{"d_model": 256, "n_head": 2, "norm_eps": 1e-05, "bias": "all", "tie_embeddings": true, "parallel_block": false, "init_std_o": 0.00259, "init_std_down": 0.00259, "lr": 0.000437, "decay_shape": "linear", "seq_len": 256, "train_tokens": 243300000}
Each number is 128 + 32 x the weight over the matrix's rms, rounded and kept within 0 to 255. Layers, rows and columns count from 0. Numbers have three digits each.

# layer 7 MLP down, 256x1024, rms 0.0452, rows 205-255, columns 128-191
126137169094100135107181124191125080117166125084136148068092143094109111145125135164122235139139141175145105125103100083161136155133117180088145123095123144107144123128094146128206140166163138
132139104149209134148166135129104129152091159142163110074125109183141195116162111193137166090116162140157113083119129100113094106134103081095065104082101127113092119148127080133189107119166087
161127155150134112084129113163136042103116154191096119113174150107151104135127128165157127126176158157144158134135117085156116100139121168161148179076077131110114169143177143135124159122147129
174154141150208118150183125127197135160090072170150137112194124101149107125181137113187133120159138066131132136135159162168131127129138070163182148108127126153067174105122126110084161158187112
138131119138153087113107116149133158098127082146163114111095111176182163129141130128104130144109151182194126105105120154146096089099110104131090131094113126110086152078234163115167144090165231
205136164176136146165087131123125085112146066151143131169145111150093067137098129096125119115232130148025122119108128091136098103106170076074170159157139131136147101168080144122121133116115125
074120209065180118113133113162070087120170139162145082172119103152086177123148115100106125124129126089119110128096134133103130102135105105176147083097060106087128117177136164136090174105136129
138145111238093125160137121126113052118189137194160129121125129106189138127103152138153129128101119087159120178097114106131178091126104140087156150167187129153095128060175128121128204159096108
167129165123085133121107074092082106160057070156119179133130147096162093142141132159179073107087095145131096189106162089210161142149155129122111143113097141115179121195183177181097114143100189
146133143142088094205152128113140124164123180135041172123166152147135141123199121133147185135120168140126155116124104110112125178116167149149094131085092136166102115112146145120147150194181154
112132120168088171093204077127127145164084138159118125172115096118096158139190126130100124129153151200126182136153134112150128116136126150148096122127124125154134124141123114134194118107151131
109143115083124135169101115150092156129098115075132154176101134149105132123152117120112139114077068116082135185161217140131138121104068189123099146122117139136173135179189146146108119153121138
118120087160184160107094104146143127100151184131138155134141114124157112136153121097129117136117152000091094126142150145151142126122140098151104081125113121105096140193077162121096120167087193
155147187037117060155147127129135165131102128134141105071092110110149146117134124178145114131163139103139099166143064109115133177133113138138177175159130130133115106084100134108099135138106155
138122139118139138110170104123129166097089163055103098093091152170079151145124124138125160125112143056122145176066088110146113139117141122119108116135098126107128090087098113108191175099130156
160105076156189113114132101153167177145206141157140124110177147134111099111109139113149100124133113170125106130143121152110149100136150083116090122123088134168208123155149130107156117146146170
116067213110093106088062107095127192128161192118093085058150137141126034114095144079123139114195126150096155116141152154153120092130083180095088120121134103129046160113063165179126114106106095
140092151136187081069111177141144094161176158115113132191120085139138098138111138123144141134076107144118137075130150145089110108114115121160133138087164133118201082195140109130179130066119106
121165191163083074093148141140100125088096170098094112132183183151111150135104132124122144109088118025139149096082131111051181084139134080136168111119136135119111173052162111156078129019159145
105105184129117121124117150141143164159098210105164208148144086116109088113163111137149038089086115163141095121182104144123109139089125124125042122170093124117114144143090053133185081104114155
114128170139143130130126133143127174133119118147129136139112133149127109121118138131106137142119122160177122136125138117116143127115129160130157131104141127141154139146147145160135121124118134
208161165175154115104169163125099169100133141129243051072107133219131106130059138131110126150060117153082152128129166118217131157108125113146100129096155134140114147131124164165094107049137112
172106093145112154128155127125104188167103143134140115159126097113087080135157133168099142151185074133086152081126062099127173033111153153109142130154150136126140179164128117145182094170138095
097089102148086150134118115129124136112089123119186104115242095126178158128148132143143161127087096165195153118051154147150059094146140117089170128162122117093090126143143118103072105150106134
191118174142135149099156111127144159083111145067107092113151084083175151116170126159122156118182154202110103140139118129113131082130063134152105136154138111136115097100087116127072124180139137
117113175145113145145137126131124160152209156109091157173134107112107121137195143138109126153107152085160180190165125043176095197130078131154130104110164123106138203147095121187147112156132104
152131130178158128119120109143144168086081153122202122054092149092143124134127128127123145136102118196109136127136148134203136081121122097156112175076110117126098099146163137089152154120149095
091076105147091129090093105124128104116084135134092061124088095113122109111141149118118149126139109138102165129120087145167181107110162144100151107137156116157105095103141131108062152190159098
157132129110159153074175183161080095078120138142176094145077130094200141138098131171086181115102122161104124210151169114178125125121120110172112094102132129158149095087062192123144120128213120
059143193117139123108130074108119124101114195052196061187090185191135135146136124113159104109178174126137138109096100168121117134137142142143133148108120138147150183126120103183142095107108115
126160145132116129146137130132098138103096127151109171206109119174107160129133143125135118109141132159152103076202094162096114120198143073097131149127138116128102122183150103171135079122116046
156096145097153115131135113102094168160058123043097120106165153173255081135120132158094179126151125099161107108060158200078176147139153120139201106123138129143210129170035176124164119170153134
171142104207113179176104136134113115149046088231184153151162128124094113127162138083106104146125097110121077077149180108100116112111171114136120111166149133150117175123222182120181127118101088
099121176138098094124136151149126055101147201166090148159096117102172097125073117127123091120137108118137124078119165129101193104124104099099202143134147111131175187211113156126145130160123143
111125113124082123059061135091121078129074170138156206133136146196059075134123121107170149148161163069133102114123099101140140135151101132182109118117169136162155152114103170107141153141170104
082133198165159114131126136136101169133153065172095097109133111158073150117141134105188127117143119134155139174140114130177098122100144186100128129110092107132123123133102114165076080131120098
050171064142182136131104140110121127082137100074082121145235075095168061108141125092133113095157104076132112152116100132172096117057107140178086127075091111095107090154110109182205095171092063
113113105155111124111158144092143129101127136152147146118173117105147137125152131101155106108100124116113128112096111167150094138108136146161157148151132119145152144109160101143144118120143124
094137103093113180148157149128125140126139082123124079180135110135132146120113138116136098122100090102097052050150140102105168174142144087130108124154139109118098051078107128094200127119146120
176176091055139151161099150121144104160092070138123123129121163045139122126173121173110091109154150213082130155146118108106132113146131127158110120105109118113169120203095120142071131227150049
201117117156136135069162092147169192136121109139136084083050123077170135125099134141103145143131128128115206092072114121170157082135184160104097141111160148127122088158036078148139106118111137
129131100091155122209160080101119129150156156135072136144108132152097099118188131126088137137123070164137137152148131101066120135132157096147123146157099120103124144202171210115191121082127116
101085102099114079126177098123110126115138146105092080124104123184074159116125117096130164136106120141117183093126126123101105149116126153100157133160156112120143141152149142085116136129187123
150181123100134083097126118130147093141107142103134094139102136127127158128037117123153071150096121096131105138082104104100090139129055092102129133094156133118202168158167124103123148182129151
100137078093101120138130141139103069112143114119111102091148134173105143121093124143144056141096169120119175060133145140135148139111164133130140126145108122132166076136138114164140118100145141
108147162146172153106171126114155178099121145101155146128072150129120142139104142117124136138178119175156124137109166114129177160113164161105174151110172140149131130163178134134031158102133155
124106128146224194074109127155140134116126170111151151142091146092183133131161116150157104160166186156140104173098108115142092082150094088122122135147150136117077134123182140116142121164117197
164172125138227068187164120090109182131139124092102085101123143139057139143110115103074078121081185094163198132107131132140123176136147163159094126119095142112032134152053131159123167136139206
176159098116188125174059186119155118108160126113069150191080108107133094130083111076159123128156109093175136186165164142104086127137074143097195147069106138119082111105081128121046125140211078
135147090127107162132110113116118133142183172083107165136091183141192170136131110077170146138147132107056049145097162133124156096150118165128130117154109140151185175154109088106164177084078147
075169153107150129099179143129115125134154105145150103152173097058169158130108117096108143122078156166083133207086089131158138130154109115202216169126112142146150073144091120115150126157123071